config.toml
n_layer = 8
d_model = 192
n_head = 2
qk_norm = true
bias = "all"
init_std_up = 0.053
beta2 = 0.95
decay_fraction = 1.0
batch_tokens = 32768
Each number is 128 + 24 x the weight over its row's rms, rounded and kept within 0 to 255. Layers, rows and columns count from 0. The size above them is the row's rms in percent of the matrix's.

# layer 3 MLP up, 768x192, rms 0.116, rows 705-722, columns 0-191
size [ 96  96 105 108  93 106 117 116 106  99 101  88 101 107 108 107 115 101]
[[125 132 122 149 181 112 130 107 186 134 124 109 157 145 106 119 149 103 159 113 132 128 103  92 157 143 125 130 129 116  86 122  99 163 141 161 112 125  88 114 112 131 139  83 144 126 145 146 160 104 151 158 127 137 163 139 133 124 124 110 120 179  98 159 159 111 136  76 124 146  87 119 154  89 145 145 106  87 152 131 118 117 113 151 112 116 152 161  98 141 131 137 120 140 130 110 133  93 113 140 147 140 111 153 135 152 170 116 115 156 116  79 130 121 111 162 186 167 120 141 153 136 142 150 124 138 148 151 115 128 112 114 133 138 112 148 197  76 112 142 139 126 115 147 116  81 154 104 107 120  96 130 131 108 108 121 165 145  92 134 146 142 126 108 118 124 104 129 111  55 134 142 135 134 139  95 205 110 103 105 157  95 123 149 107 102 116 137 127 152 173 128]
 [133 126 165  82 139 111 182 141 160 106 157 117 109 130 108 130 114 113 166 117 146 151 132 115 156 147 104 124 137 138  88 153 133 152 111 119 105 106 112 139 129 127 124 164 117  93  98 160 110 111 150 140 130 111 130 128  83 115  86 119 107 130 136 119 124 117 118 128 123 136 142  84 140 118 178 143 120 127 128 136 147 121 128 167  90 129 162 112 116 143 135 155 118 116 131 141 115 129 139 125  77  90 176 111 124 121 164 154  97 104 110 101 137 153 146 108 165 171 110 124 146 147 133 138 137 165  93 129 125 117 152 136 143 117 147 123 169  82 140  68 115 134 156 135 142 148 123  98 124 171  86 115 104 136 116 144  88 133 115 139 150 142 145 159 100 139 121  95 134 155 100 144 138  63 159 147 105 160 179  91 108 108 153 145 191  89 186 160 121 155 139 127]
 [134 142 115 140 129 100 121 108 163 127 100 151 112 111 104 170 120  92 163 157 148 159 128 126 152 128  94 122 107  90 111 126 144  79 139 141 152 121 148 102  91 166 130 127 160 147 150 147 113 126 132  63 130  65 148 119 132 169 115 124 115 123 120 116 135 143 145 109 156 135 143 126 109 136 110 116 133 110 122 120 135 139 170 153 107 121 127  89 121 114 153 178 124 159 129 148 113 123 141 147 171  96 160 164  82 157  95 158  70 117  90 151 106 109 132 105 125  94 127 142 169 130  97  70 125 169 120 113 113 130 153 109 130 129 102 123 117 119 127 172 132 132 142 147 168  88 144 172  99 133 117  70  95 121 126  97 116 133 112 144 137 142 148 132 112 121  98 121 117  78 148 134 150 143 143 102 154 125 123 150 159  98  91 153 120 105 168 129 155 153  96 100]
 [110 118  89 152 103 125 150  97 183 147 111 108 134 138 142 158 102  87 141 119 145 124 128 124 144 130 128  66 124  74 147 160 132  93  97 135 129  87 110 139 139 129 117 103 127 107 134 114 111 133 169 103 104 119 105 151 107 159  85 136 152  94 144 147 123 131 106 172 121 115 137 112 124  92 129 114 106 124 117 147 163 143 107 144 126  97  97 122 137 178 148 113 159 168 154 108  97 144 129 125 148  94 168 134 112 199 123 120 130 119 135 146 117 136 154 134 163 181 142 118 144 140 123 110  97 159 127 110 132 130 135 133 132 165 130 102 145 135  72 130 137 113 128 110 161  99  83 127  78 152 138  77  88 106 147 171  83 110 137 106 150 130 131 115 133 127 177 115 164 110 110 153 138 139 127 148 131 135 115 123 170 108  86 144 105 116 156  85  96 127 118 133]
 [ 96 140 130 111  85 116 131  92 173 102 126 148 144 132  93 139 160 114 118 174 153 112 119 109 112 150 136 116  92 154 133 127  74 110 118  85 139 107 105 169 109 151  98 129 122 128 183 159 131  96 131 131 159 138 147 160 155 116 154 117  83 142 144 127 114 166 131 127 174 143 130 135 121 141 125 124 108  98 126 106 119 115 167 116  94 125  99 105 126 171 122 145  97 137 130 148 140 145 165  58  95 134 161 112 106 130 146 150 132 151 123 119 118 128 115 164 118 109 116 108 112 145 111  84 134 110  97 131 125 141  99  89 142 132 131  93 147 156 138 193  88 113 122 145 149 144 158 136 132 121  92 119 125 108 163 118 121 117  83 134 125 145 126 145 135 133 107 122  85 142  99 133 111 133 167 137 107  69 135 119 141  63  86 154 159  85 132 140 159 132 148 120]
 [143 120 124 148  98 109 116 115 130 120 125 135 128 133 118 107 157 117 150 157 136 115 102 106  86 115 171 116  94  83 122 110 146 130 112  82 141  90  97 108 124  98 112 125  89  81 139  82 157 162 169  91 123 104 154 178 138 105 147 137 127 152 139 144 114 154 120 121 159 110 112 116 134 120 125 146 143 145 108 158 120 155 130 201  99 132 122 129 166 133 111 126 120 146 113 135  79  97 161  99 145 164 108 155 123 163 121 137 112 114  39 117  74 136 118 165 170 114 149 129 137 144 140 121 135  99 113 166 126 131 126 132 125 152 129 140 124 142 111 113 114 138 138 121 163 131  99 160 131 153 134 125 116 122 129 135 162 119 149  60 114 134 141 135 134 159 109 121 144 136 109 115 106 127 115 154 152 128 106 171 149  73 101 122  96 137 180 161 165 125 162 136]
 [ 65 118  64 102 110 168 138  97 136 108 136 109 147 126 135 143 101 129 161 115 108 141 138 126 124 178 138  77  96  90 163 122 147 136 142 150 146 129 149 145 142 127 158 132 135 126 126  83 203 139 126  90 118 119 115 132 126 143 106 113 150 159  70 153 135 144 182 110 121 155 133 137 140 136  97 169 168 167  96 129 133 119 128 143 103 153 121  78  96 107 165 110  89 153 123 103 118 131 131 160 105 139 137 147 138 150 108 148 147 147 101 105 125 126 131 101 110 135 143 173 113 137 146 151 154 106 107 136 150 118 160 128 133 124  76 152 110 132 121 109 151 135 136 118 149 151  94 124 116  98 129  98  92 135 117  92 128  92 113 129 120 147 144 133 121  66 146 123 109 110 118 103 140 122 114 128 136 129 113  95 130 149 110 134 128 135 163 115 103  82 104  61]
 [ 99 138 124 130 118 190 117 153 160 131 134 151 109 151 115 157 174 119 110 138 132  91 134 121 115 154 170 117 137  86  82 124 113 143 105 107 133  85 137 123 111 161 118  92 132 134 139 137 129 126 165  88 128 119 148 180 140 157 167 119 134 139 113 143 135 167 173 107 161 150 106 131 112 121 121 109 127 116 115 120 138  87 161 142  97 112 133 173  97  97 102 157 107 150 123 127 135 134 168  95 151 139 156 117 127 129 153 130 167 106 139 138 135 158 107 184 147 201 159 138 131 107 124  73 103 163  95 124 171  82 172 139 156 133 119 151 118  86  89 128 136  78 103 133 115 105 123 137  87 145 108 126 132 139 143 146 130 108 120 108 132 105 123 120 131 118 144 127 125  68  86 108 152 117 123 129 144 131 156 136 125  95 125 133 154  98 114 139 119  95 129 109]
 [ 74 122 125 104  78 137 113 119 163 121 124 106 116 144 114 132 133 106 181 131 128 148 107 145 112 138 145 149 126 115 144 130 141 123 149 132 124 118 116 150 120 124 155 132 121 142 146 114 165 133 116  97 114 107 146 172 122 172 126 167 119 166  73 116 117 144 121 111 133 147 150 143 100 121 100 135 109 122 161 164 114 147 153 157 132 118 184 137  93 120 124 155 138 142  94 121 117 160 149 107 116 146  87 161 130 136 133  82 147 159  95  94  97 113 115 120 137 196 129 142 124 153 122 130 160 160 149 137 177 134 137 105 155 171 140  85 167 139 141 125 168 138  96  68 121 116 115 144 119 118 130 159 123 124 142 100 116 117 132 124 206 103 119 126  90 132 160 119  91 138 143 173  76 128 175 123  98 132 129 114 181 134 135 143  92 148 132 137 124 122 125 154]
 [130  92 140 143 128 169 109 118 117 149 148 117 139 133  81 134 139  94 153 156 141 113 129 136 116 136 143 153 106 152  59 106 156 159 123  89 157 116 113 132 111 108 157 150 107 106 118 127 114 159 124 157 128  87 192 116  84 126  64 124 145 133 119 113 166 122 161 130  95 119 134  93 110 151 110 149 148 132 130 101 134 112 132 178 113 126 152 151 129 101 143 174 130 109 172 135 107 130 127  65 119 118 134 116  96 155 124 119 153 120 117  97 105 136 120 139 137 146 126 145 122 115 159 131 124 104  94 127 128  76 107 141 130 133 136 139  94  92 107 120  88 136 104 151 128 107 114 135 136 135 128 120  96  80 131 114 123  88 154 113  69 141 124 147 105 148 136 115 115 161  56 116 143  91 155 150 117  89 124 162 107  89 142 155 159 154 143 124  99 111  90 128]
 [140 125 148  90 131 137 167 124 144 150 137 116 161 115 136  95 132 153 123 133 121 149 162 117 111 114 128 106 169 145 159 133 138 146 124  83 195 114 124 111 145  97 102 157 139 140  90 143 114 149 156 162 135 107 135 115 170 147 122 149 157 132 124 154  82 145 132 104 155 105 133 139 196 136 124 118 178 122 134 150 109 139 126 187 126 123 111 125 135  80 162 130 136 160  88 169 107 139 141 130 154 140 118 200 145 110 117 103 116 124 120 141 115 174 111 134 133 124 163 137  99 120 162  95 100 144  94 185 178 100 112 131 126 140 131 115 125  99 139  86 137 125 162  98 158  99 129 110 120 132 135 130 129  89 130  84 141 113 114 113 192 117 120 155 149 118 169 159 143 144  97 160 126 145 145 129 120 108 171 126 154 114 139 142 139 124 128 145 107 115 155 110]
 [134 156  84 154 108 123 136 101 148  89 101 110 122 105 113 135 117 145  72 185 111 117 135 131 122 129 162 120 123 122 124 117 113 110 144  93 164 115 136 171 147 164 137 116 141  91 137 148 148 126 120 117  94 136 133 130 122 133 185 102 187 123 121 140 111 150 161 126 111 164 115 112 102 129 122 151 122 141 110 163 142 126 136 139 104  72 123 148  85 136 131 126  93 204 108 174 138 120 114 137 124 161 131 124 102 135 127 147 151 141 143 153 142 155 127  77 144 123  86 135 125 109 201 116 112 114 113 166 132 155 109 108 140 150 176 132 122 108 123 153  96 124 143 124 119 157 139 125  97 118 143 114 135  78 114 169 139 112 146 140 146 134 157 155 103 120 146 144 150 125 114 161 141 145 144  98 136 126 140 138  99 138 137 110 158 171 186  90 130  75 103 130]
 [103 134  92  97 159 163 121 125 107 152 117 122 125 126  74 151 173 127 142 136 171 117 118 154  88 176 132 127  96 163 115 144 120 101 105 132 130 114 138 170  68 145 158  90 114 104 151  88 131 114 152 155 142 114  99 130  44 134 125 107 136 151 104  91 130 119 126 135 139 156 102  96  94 103 104 117 103 158  82 131 139 162 124 122 111 125 121 103 149  97 123 136 122 150 136 128 122 122 112 136 132 159 146 127 172 118  94 123 114 175 126 166 103 148 152 128 159  94 137 164 152 115 102 138 117  80 137 107 143 180 156 127 132 120 112 123 102  88 114 137 146 135 120 124 127 117  98 161 135 111 125  89 102 113 141 126 139 118 117 136 121 173 127 140 124 128 109 105 174 139 144 121 140 106 142 120 179 122 104 113 108 109 137 140 172 119 130 149 126 166 167  71]
 [118 117 138 139 145 154 164 100 130 115 111 142  87 110 136 127 135 144 184 133 122 119  67 107 100 138 117  99 147 130 107 133 131 133 126 159 170 146  81 126 121  91 159 153 124 178 140 113 118 170 131 104 164 122 163 126 126 116 142 164 195 140 140 124 156 139 164 104 148 104 125 108 126 144 142  99 127 125 118 158 125 152 145 116 102 127 185 132 114 123 167 116 102 127 158 167 136  88 139 123 134 151 138 138 131 167 115 142 134 131  79 132 103 130 158 149 131 145 114 140 111 159 135 126 121 108 102 116 161  90 123  97 151 144 122 117  95 123 126 101 137 163 159 168 152 145 136 118  92 171  81 115  86 138 100 100 158  93 141 137 133 137 186 133 156  87 158  86  76 117 135 120  88 105 144 127 126 131 126 151  82 107 104 131 115 141 135 139 106 159 153 123]
 [133 118 123  99 109  96 122 132 114  91 127 129 105 158 109 148 186 109 111 133 148  87 142 132 137 127 138  93  89 131 159 201 127  80 136 138 120 147 135  91 123  88 112  64  81 122 144  83 179 151 165 136 169 114 112 126 122 123 158 127 113 152 123  96 126 128 124  90 147 139 161 129 148 108 163 141 123 149  76 130 163 142 126 126 124 134 157  96 128 157 109 109 115 135 126 137 136 144 134 141 153 115 113 108  99 135 149 104 143 140 115  90 108 129 135 137 116 151 136 138 130 124 106 123 121 136 161 157 170 142 113  87 138 134 146 106 144 147 122 150 150 116 155 134 179 112 141 167 115 113 125 120 149 103 149  98 125 110 145 136 120  76 123 143  91  95  95 109 107 140 124 119  76 120 158 125 111  90 118 145 143 136  50 140 188 163 100 135 124 141 129 118]
 [152 108 114 144 116 159 153 123 104  97 160 127 132  81  87 105 158  94 126 110 129  98  87  99  89 118 117 121 145  96 112 165  94 138 124 158 119 113 117 138 127 131 162  92  89 122 135  66 158 175 152 127 105  89 154 104 120 114 162 157 130 129 138 121 141 187 119 110 129 140  84 146 156 150 124 106 115 120 114  97 121 142 104 186  75 184 136 133 137 113 117 121 103 175 108 136 149 116 120 113 119 160 133 169 167 127 164 125 138 125 130 135 113 180 107 128 152 121 165 122 116 108 149 126 149 123 134 102 136 154 127  96 121 122 111 132 127  98 142 114 115 127 135 112 146 118 118 149 118 198 135 109 137 139 187 120 148 113 137  95 139 121 163 131 112 124 122 139 118  97  64 135 114 108 105 131 196 145 151 136 110 116 111 141 133 133 123 124 139 149 140 152]
 [ 58 133  82  77 116 141 178 149 115 123  98 116  77 101 143 133 110 109 113 139 137 125  97 152 146 133 100 156 123 115 121 156 127 108 141 146 165  86 114 146 116 122 133  82 144 115  93 141 132 127 130 121 133 110 133 128  87 121 139 124 116 139 119 152 149 125 121 108 124 116 125  90 155 162 132 178 159 152  91 174  92 149 138 140 110 130  92 104 180 132 140 111 141 125 131 141 134 142 162 132 144  92 130 150  95 137 142 108 154 135 109 116 132 130 115 119 132 120 117 166 151 134 115 158  55 128 109 121 109 119 140  38 151 153 125 168 102 103 142 169 145 142 137 135  96 121 132 157 101 142 144 117 148  79 103 111 131 113 102 145 155 100 129 177 146 124 138  74 114 103 149 141 144 113 139 122 151  93 127 118 128 121  95 147  94 115 141 142 127 132 138  85]
 [ 64 130 113 120 120 205 121 139 131 144  46 118 132 137 136 149 116 134 165  95 103 131 114 157 107 149 156 113 101 113  98 118 121 111 125 122 162 153 147 148 162 143 144 106 153 174 104 138 162 197 124 151 132 155 151 152 116 119 131 121 146 140  89  96  95 130 101  82 134 127 136  96 137 114 153 131 134 159 124 140 112 126 112 150 143 130 127  94 116 134 120 151 128 126 137 131 119 143 129  95 112 132 119 123  85 133 105 148 113 134 101 134 127 156 105 174 155 141 122 196 128 161 109 101 133 103 105 131 149  83 139 105 139 164 138  89 124 128  87 125  77 143 144 144 119 140 135 126 120 162 107 170 139  98 165 121 130 122 148 150 144 109 157 123 164  85 171 140  89 133 102 143 140 143 132 103 175 113 165 123 162 137 130 143 120 158 139 120 124 135 157 109]]
# layer 3 MLP down (transposed), 768x192, rms 0.108, rows 705-722, columns 0-191
size [ 96  91 108 108  99 112 113 116 111 101  99  97 102 107 111 106 122 100]
[[ 93 110 186 148 104 111 103 109 148 145 142 123 142 112 155 136 170 132 154 113 157 198 139 129 120 135 129 138  97 146 124 103 156 137 131 129  87  96 132 100 126 153 113 111 113 153 167 130 143 115 130 113 133 111 156 137 189 151 130 128 173 160 129 110 135 127 148  95 129 129 143 140 148 132  85 129 145 107 133  99 101 142 144 116 186 171 153 171 100 116  96 129 121  97 131 123 142 142 106 146 119 109 119 104 176 129 127 115 178 117  77 135 111 107  63 153 107 116 113 134 109 166 157 155 186 124 131 139 119 102  94 168 137 136 170 137 119 138 123 133 139 152 117 138  91 117 152 125 167 104 129 109 118 182 135 146 163 136  99 118 149 137 138 114 143 128 108 170 112 119 177 142 131 133  99 132 155 129 139 129 144 101 100 155  87 138 120 181 134 143 104 125]
 [133 116 124  93 100 113 161 145 134 134 167 137 169 133 125 135 124 136  74  98 132 107  95 159 162 112 109 124 130 138 148 102 102 108 120 130 138 131 144 121 173 172 128 122 104 115 146 140  89 135 130 177 119 132 118 151 134 116 149 130 120 153 127 122 117 132 168 114 108  92 157 116 102 105 106 101 145 139 118 117 124 129 124 173 104 137 121 119 147 116  74 126 142 109 116 188 125 126 115 121  83 125 109  68 159 112 128 143 104 133 151 147 127 125 112 135 156 137 127 168 126 132 179 124 153  99 115  94 133 168 113 166 124  91  88  88 116  75  94 147 104 136 126  82 146 194 126 142 151 118 158 112 152 158 116 129 146  93 108 129 142  74 135  95  96 122  88  99 148 111 150 130 145 145 145 135 100 133 173 100 138 149 139  82 101 136 159 116 148 145 137 162]
 [111  91 120 140 117 162  96 129 160 106 180 121  94 150 159 153  80 168 110 138 134 137 153 149 152 150 135 136 145 144 140 198 153  95 126  77 146 122 151 138 113  93 123 128 178 126 150 156  97 142 132 143  70 151 116 114 136 168 152 185  93 125 114 110 110 135  80 129 119 121 110 145 105 119 123 153 107  82 143 165  76 156 156 121 117 154 166 128 132 118 140 121 129  83 108 149  96 174 125 150 155 123 157 134 106 140 126 135  97 147 148 146 143 122 112 131 131 127 112  96 132 142 158 112 116 159 123 123  92 132 135 128 133 132 106 159 148 105 162  96 144 150 121  71  95 131 122 136 144 154 129 154 110 129 116  98 138 113 164  91 115 166 165 168  89 138 114 117  97 124 110 146 138 108 135 129 143 111 176 150 102 132 143 116 124 130 160 127 129 137 141 108]
 [135 116 114 152 173  98 109 134 103 138  93 156 140 136  90 133 116 134 125 117 159 100 134 131 149 172 141 135 137 134 178 126 146 154 133 117 160  89 137 116  71  84 120 130 113 148 131 135  96  81 150 118 111 155 118 156 105 127 140  89 115 117 147 106 115 140 113 138  82 111  83  83  97 114 141 161 118 131 110 156  91 187 117 148 163 147 147 100 138 103  96 123 154 130 147 137 140 109 173 122  92  87 111 126 121 126 121 120 142  93  88 120 173 129 173 150 117 130 128 138 154 156  98 129 147 121 131  83 129 108 147 156  93 143 108 126  97 137 125 143 110 135  89 151 112 117 119 129 137 111 122 125 119 179 135 141 148 148 150 122 113 124 118 122 133  91 163 126 141 142 133 149 157 123 160  98 138 154 118 194 130 184 160 179 114 181 148 144 115 136 156 122]
 [144 137 105 120 117 123 125 162  91 128 124 136 103 113 138 124 139 162 148 120 104 117 146 132 123 104 129 116 161  97 112 150 107 118 108 167 132 136  95 129  83 123 133 146 171 123 121 151 152 112 141 150 128 179 120 189 125 130 154 132  75 126 117  83 113  92 137 109  62 155 141 122 134 116 136 125  90 106 114 120  97 135 104 127 109 126  67 129 100 113 149 127 163 124 121 172 122 207 125 149 117 162  84 184 135 128 114 104 158 124 146 134 150 125 104 105 117 117 149 158 115 119 125 127 130 116 108 127 170 157 110 126 124 121 131 130 155  98 104 126 157 110 154 167 113 154 149 119 100 136 100 126 136 181 130 112  89 129 104  97 166 125  82 163 167 134 118 112 102 104 108 109 166 152 151 164 113 132 113 120 133 125 142 186 107 135 157 153 104 111 157 128]
 [162 110 126 126 114 113 165 115 141 158 129 144  96 109 143 154 102  75 130 192 126 125 107 144 132 118 107 123 144 135 100 155 157 139 121 120 126 129  66 153 105 120 164 172 147  90 124 118 142 160 108  81 169 101 167 149 146 129 145 122 117 140 151 133 130 110 104 108 107 121 153 131  85 145 166 111 149 136 128 106 115 157 124 157  99  76 137 150 123 136 162 130 142 140 174 143 124 104 184 152 131 107 140 119 130 116 161 108 132 116 113 121 121 175 172 129 128 106 111 125 120 146 166 100 110 149 155  90  98 126 176 150 149 148 117 193 135 146 117 161 110  93 112 113 112 125 120 129 166 109 150 128 107 126 126 146 113 108  91  92  99 125  89 164 116 163 126  99 119 148 178 114 133 100  85 127  84 131 110 131  91  95 139 111 145 133 115 110 119 119 126 131]
 [156 138 113 109 152 134 145 147 107 167 117  96 144 151 138  89 166 170 137 107 109  90 121  90  97 173 127 141 136 174  96  97 126 115  95 146 200 145 151 150  78  88  78 152  92 139 106 141 104 129 142 139  94 106  96 179 118 120 156 105  98 110 115 103 105 133 147 144 120 152 115 152 113 134 119 142 126 148  92 127  90 131 128 110 136 156 120  82 123 169 121 127 138 118 127 134  97 137 131  99 114 119 151 132 119 125 135 136 107 162 144 117 170 136 127 148 131 128 138 147 152 150 131 125 156 112 147 125 152 134 143 124 101 118 108 155 126 129 111 169 106  94 129 158 137 124 118 162 124 132 121 128  93 106 159 103 145 125 149 133  71  80 141 110 121  97 103  92 139 105  87 117 124 130 110  83 127 158  93 140 114 123 196 122 101 162 145 136  98 105 110  88]
 [141 116 122 136 110 124 106 128 115 136 146 165 144 138  92 131 133 133 133 120 182 164 142 116 141 138  99 122 170 127 149 113 108 119 111 147 125  98 132 122  87 143 151 115 134 134 145 166 176  91 139 138 112 162 121 116 176 171  89  89  97  99 143 122 127 121 124 100 132 123 151 148 154 131 106  96 120 115 149 104 110 126 145 115 129 128 147 112 170 138  94 148 120 124 194 123 145  62 119 129 132 126  61 135 174 159 108 116 182 154 167 138 118 169 151 125 114 117 122 150 117 121 111 124 123 113 194 116 141  79  83 148 150 136 112 161 108 143  89 145 142 140 149 124 131 140 111 117 154 125 123 125 119 193  66 132 127 146 145 147 168 103 136 124 155 120  83 125 156 102 114 127 142 156 114 169 151 115 127 144 112 150 167  97 117 146 120 131 119 143 117 146]
 [159 165 113  98 129 113 118 133 141 103 108 109 125 162 111 124 159 115 120 116 143 149 155 126 125 165 141 106 145 164  86 127 128 131 153 129 106 148 141  96 133 127 147 137 117 117 149 158 148 157 158 160 112 155 135 108 132 134  88 143  85 118 191 133 141 123 101 121  95 126 118 135 115  85 104  82  97 125 174 116  87 108 126 109 155 172 105 132 115  97 117 120 132 138  93 131 124 149 160 139 115 150 126 154 108 130  94  89  89 111 162  93 145 108 129 113 107 144 140 113  98 122 125 173  89 114 139  89 126 134 147 134 140 136 135 100 137 145 147 150  78 126 105 104 133  69 118 105 143 124 168 128  97 162 166 116 127 119 224  78 122 125 132 118 156 142 139 130 106 110 132 121 103 113 107 125 135  89  68 118 136 131 136 136 147 126 136 125  94 167 133 169]
 [144 143  63 139 172 154  94 143 122 137 124 128 129 126 132 156  96 128  67 121 121 162 104 150 139 164  93 111 173 142 112  96 130 135 160 116 114 106 146 134 124  72 122 155 115 114 178 124 134 127  84 115 119 156 134  79 161 112 158 182 122  94 131 177 137 164 125 166 113 131 117 160  95 130 137 118 137 124 119 140 166 153 162 133 104 123 148 137 106 122  95 119 138 169  85 115 122 117 112 123 125 153  98 121 120  93 122 135 142  92 145 172 143 130 143  73 125 132 119 117 146 123 112 119 114 126 148  75  96  94 121 127 117 162 120 109 126 100 123 120  95 152 132 112  98 123 138 113 121 119 136 158 121 145 154 201 151  83 124 118 109 131 135 142  83 133 101  88 108 112 144 102 122 123 130 124 125 113 132 166 132 115  86 115 118 146 166 163 121 127 145  94]
 [120 137 129 157 117  99 116 107 117 120 105 105 145 122 125 116 133 127  96 158 117 107 147 114 135 116  67 152 138 140 132  85 128 124 120  89 118 136 105 102 150 117  94 151 106 151 119  95 165 117 134 101 162 125 130 177 165 132 131 154 141 163  92 119 107  65 145 104  78 138  94 156 140 116 116 112  74 115 142 134 141 143 154 160 139 120 149 184 122 143 135 116 159 103 135 146  99 106  57 111 101 130 124 150 109  98 171 125 149 143 169 123 125 145 163 146 108 145 134 121  78  94 129  99 124 133 157 176 148 155 134  82  76 108 142 129 116 143 120 104 123 135 113 142 172 121 163 148 129 132 143 119 136  97 140 141 129 158 123 107 127 145 122 147  85 117 117 119 126 100 157 130 112 168 163 112 146  73 118 109 143 153 147 149 119 103 139  89 117 156 161 132]
 [115  65 164 118  97 133 161 169 142  97 131 120 157  82 143  90 130 106 103 130 145 170 134 169  91 114 137 121 134 157 136 128 143 173 121  99 138 177 148 132 148 150 140 122 131 129 106 120 150 132 140 171 172 131 133 151  81  76 165 132 160 104 117 128  95 107 118 116 106 135 152 131  83 127  80  79 128 172 147 105 101 144 126 130  94 150 129 116 122  83 130 141 172 156 117 140 184 135 108 127 100  93 139 143 126 132 106 138 118 180 138 122 104 136 110  92  97 126 186 129 157 100 112 124 169 141 140 136 138 139 111  99 135 133 115 111 124 136 156 126  98 150 146 142 110 179 120 121 129 130 155 106 119 142 126 145 146 101 117 116 131  94 178 106 141 149 136 137 146 126 156 102 140 160  87 137 114 144 157 104 142 124 121 107  96 113 142 122 107  86 131 141]
 [127 131 120 120 126 160 137 128 103 125 149 162  79 127 126 122 102 125 117 131  94 182  85 118 148 124  98  81 120 117 138 137 129 152 128  96  92 147 150 114 140 142 120  82 186 116  86 137 168  98 129 198 155 120  94 180 153 128 145 125 151 137 156  56 159 111 137  94 114 122 121  96  83 122 139 121 160  96 170 140 151 113 170 134 149 120 131 148 140 112  94 152  96 129 151  93 135 139 118 104 125 139 138 159  99 169 134 106 114 136 147 119 110 118 119 119 119  98 132 102 143 122 129 100  92 139 141 134 126 113  79  76  84 125 133 145 136  96 154  99 142  82  99 119 124 131 124 146  89 146 144 107 127 137 107 114 116 171 161 109 113 145 121 136 161 144 161 139 109 108 136 106 151 119 112 154  94 119 130 152 138 116 134 152 135 135 108 105  93 147 166 134]
 [133 124 143 156 147  79 117 126 121 153 114 170 142  99 125 128 115 146 139 136 110 115 108 132 152 150 133  84 122 125 116 133 131 163 129 150 134 124 109 134 138 135 133 168 104 115 134 164  87 127 105 138  93 134 166  93 135  86 100  87  88 142 147 162  76  84 148 135 116 119 172 145 135 173 173 152 136 143 145 134 139  79 141 116 119  84 119 170 125 129 136 172 118 116 118 119 123 127 107 143 134 125 131 128 162  93 120 121 170 117 158 133 101 135 129 129 117 107  84 117 118 131 146 128 143 131 127 119 138  90 119 120 109 171 133 103 152 135 125 102 126 195 114 143 130 146 142 101 118 186 110 138  90 147  99 158 132  69 151 132 143 133 162 102 129 169  99 148 125 110 125  81  78 149 126 142 126 104 111 109 139 129 197 108 156  92 115 149  80 120 143 126]
 [104 144  88 122 163 137  95 131 140 138 133 111 158 135  92 123 143 156  93 130 141 156 128 115 139  98 147 158 162 162 205  96 107 127 107 171 107 169 124 126 137  79 141 107 122  78 135 112 134 112 152 116 152 151 119  94 138 133 136 157 159 106 152 121 139 132 170 138 133 136 122 136 110  70 140 112 148 138 110 128 123 162 131 154 133 130 123 143 121  73  81 145 101 123 133 102  61 148 131 118 109 127 114 139 128 118 152 148 114  80 151 105 145 130  99 142 134 163 151 109 111  87 127 130 143 135 115 120 155 110 132 117 172 116  63 154  92 178 149 108 161 104 139 129 135 177  94 160 147  93 164 109 136 142 152 118 109  78 115 111 124 128 128 119 122 137 130 120  85 112  89 122 123 109 157 125 120 137 125  89 134 130 129 130 127  81 122 147 135 131 129 168]
 [156 109 116 139 109 190 123 127 106 131 135 109 127 108  95 140 159  96 172 142 136 105 152 124 192 140 111  59 131  96 119 146 134 150 100 111 135 130 140 146 153 145 133 149 155 127 134 181 125 114 103  88 159 141 148 175 146 128 134 159  95 109 174  92 121 149  95 135 105 103 136 149 144  96 144 111 144 110 160 114 157 168 119  91 146 127  92 110 131 115 145  78 152 141 141 130 115 128 112 130 137 157 141 109 125 135  90  94 116 121 143  89 108 160 119 127  98 159 109 121 101 167 127 139 122 110 126 125  99 123  99 124 114 124 152 157 114 133 122 120 197 111  96  90 144 111  78  98 140 161 126  82 132 162 129 119 129 120 176 114 116 104  93 118 166 104 109 134 144 154 122 118 159 130  86 146 121 109 146 151 111 151 115 121 123 159 120 168 103 112 129 156]
 [145  99 117 130 129 140 142 110 107 150 140 152 128 113  73 130 114 114 158 117 129  98 124 126 162 143  69 119 140 161 149 140 118 125 123 108 146 108  98 131 116 186 104 153 136 113 156  85  92 117  90 138 111 129 129 106 197 135 104 134 112 135 156 113 146 108 115 106 113  98 147 104 122 146 137 121 113 137 139 141 119 108 115 113 166 150  89 116 127 148 135 113 117 145 115 158 152  96 131 136 137 168  52 166 114 119 154 104 167  66 128 110 124 175 149 103 116 129  96 172 119 124 116 160 122 118 132 104  94 144 104 120 123 119 135 125 142 128 117 109 159 116 121 115 148  79 137 133  98 107 169 128  93 131  89  95 154 169 156 180 165 125 120 152 190 130 120 109 127 125  99 133 143 149 134 120  97 172 148 145 110 121  93 147 156 129 143 107 173 134 128 142]
 [148 122 130  69 135 134 158 133  88 154 128 150 141 113 131 150 128 138 147 168 151 130 112 133 142 154 145 125  85 156 123 114 139 123 127 113 148 108 125 146 134 140 144 175 151 159 119 174 169 105 110 122  89 113 139 109 124  99 131 120 113  84 149  68 139 100 106  91 152 163 107 109 130 133 121 145 128 124 155 136 116 125 162 112 177 155 142 133 125 137 126  85 159 133 179 119 139 136 114 175 119 165 156 125 156 147  80 120 121 151  70 137 145 157 151 123 121 107 119 132  88 133 140 118 141 116 125 153 151 120 115 118 107 134 167 117 104 120 127 138 144 124 134 117 132  71 129  86 130 147 118 104 149 128 157 144 132 122 156  55 132 138  79  90 148  83 115 132 159 117 107 105 112 116  97 111 130 102  77 101 143  86 146  99 163 112 153 127  99 110  91  98]]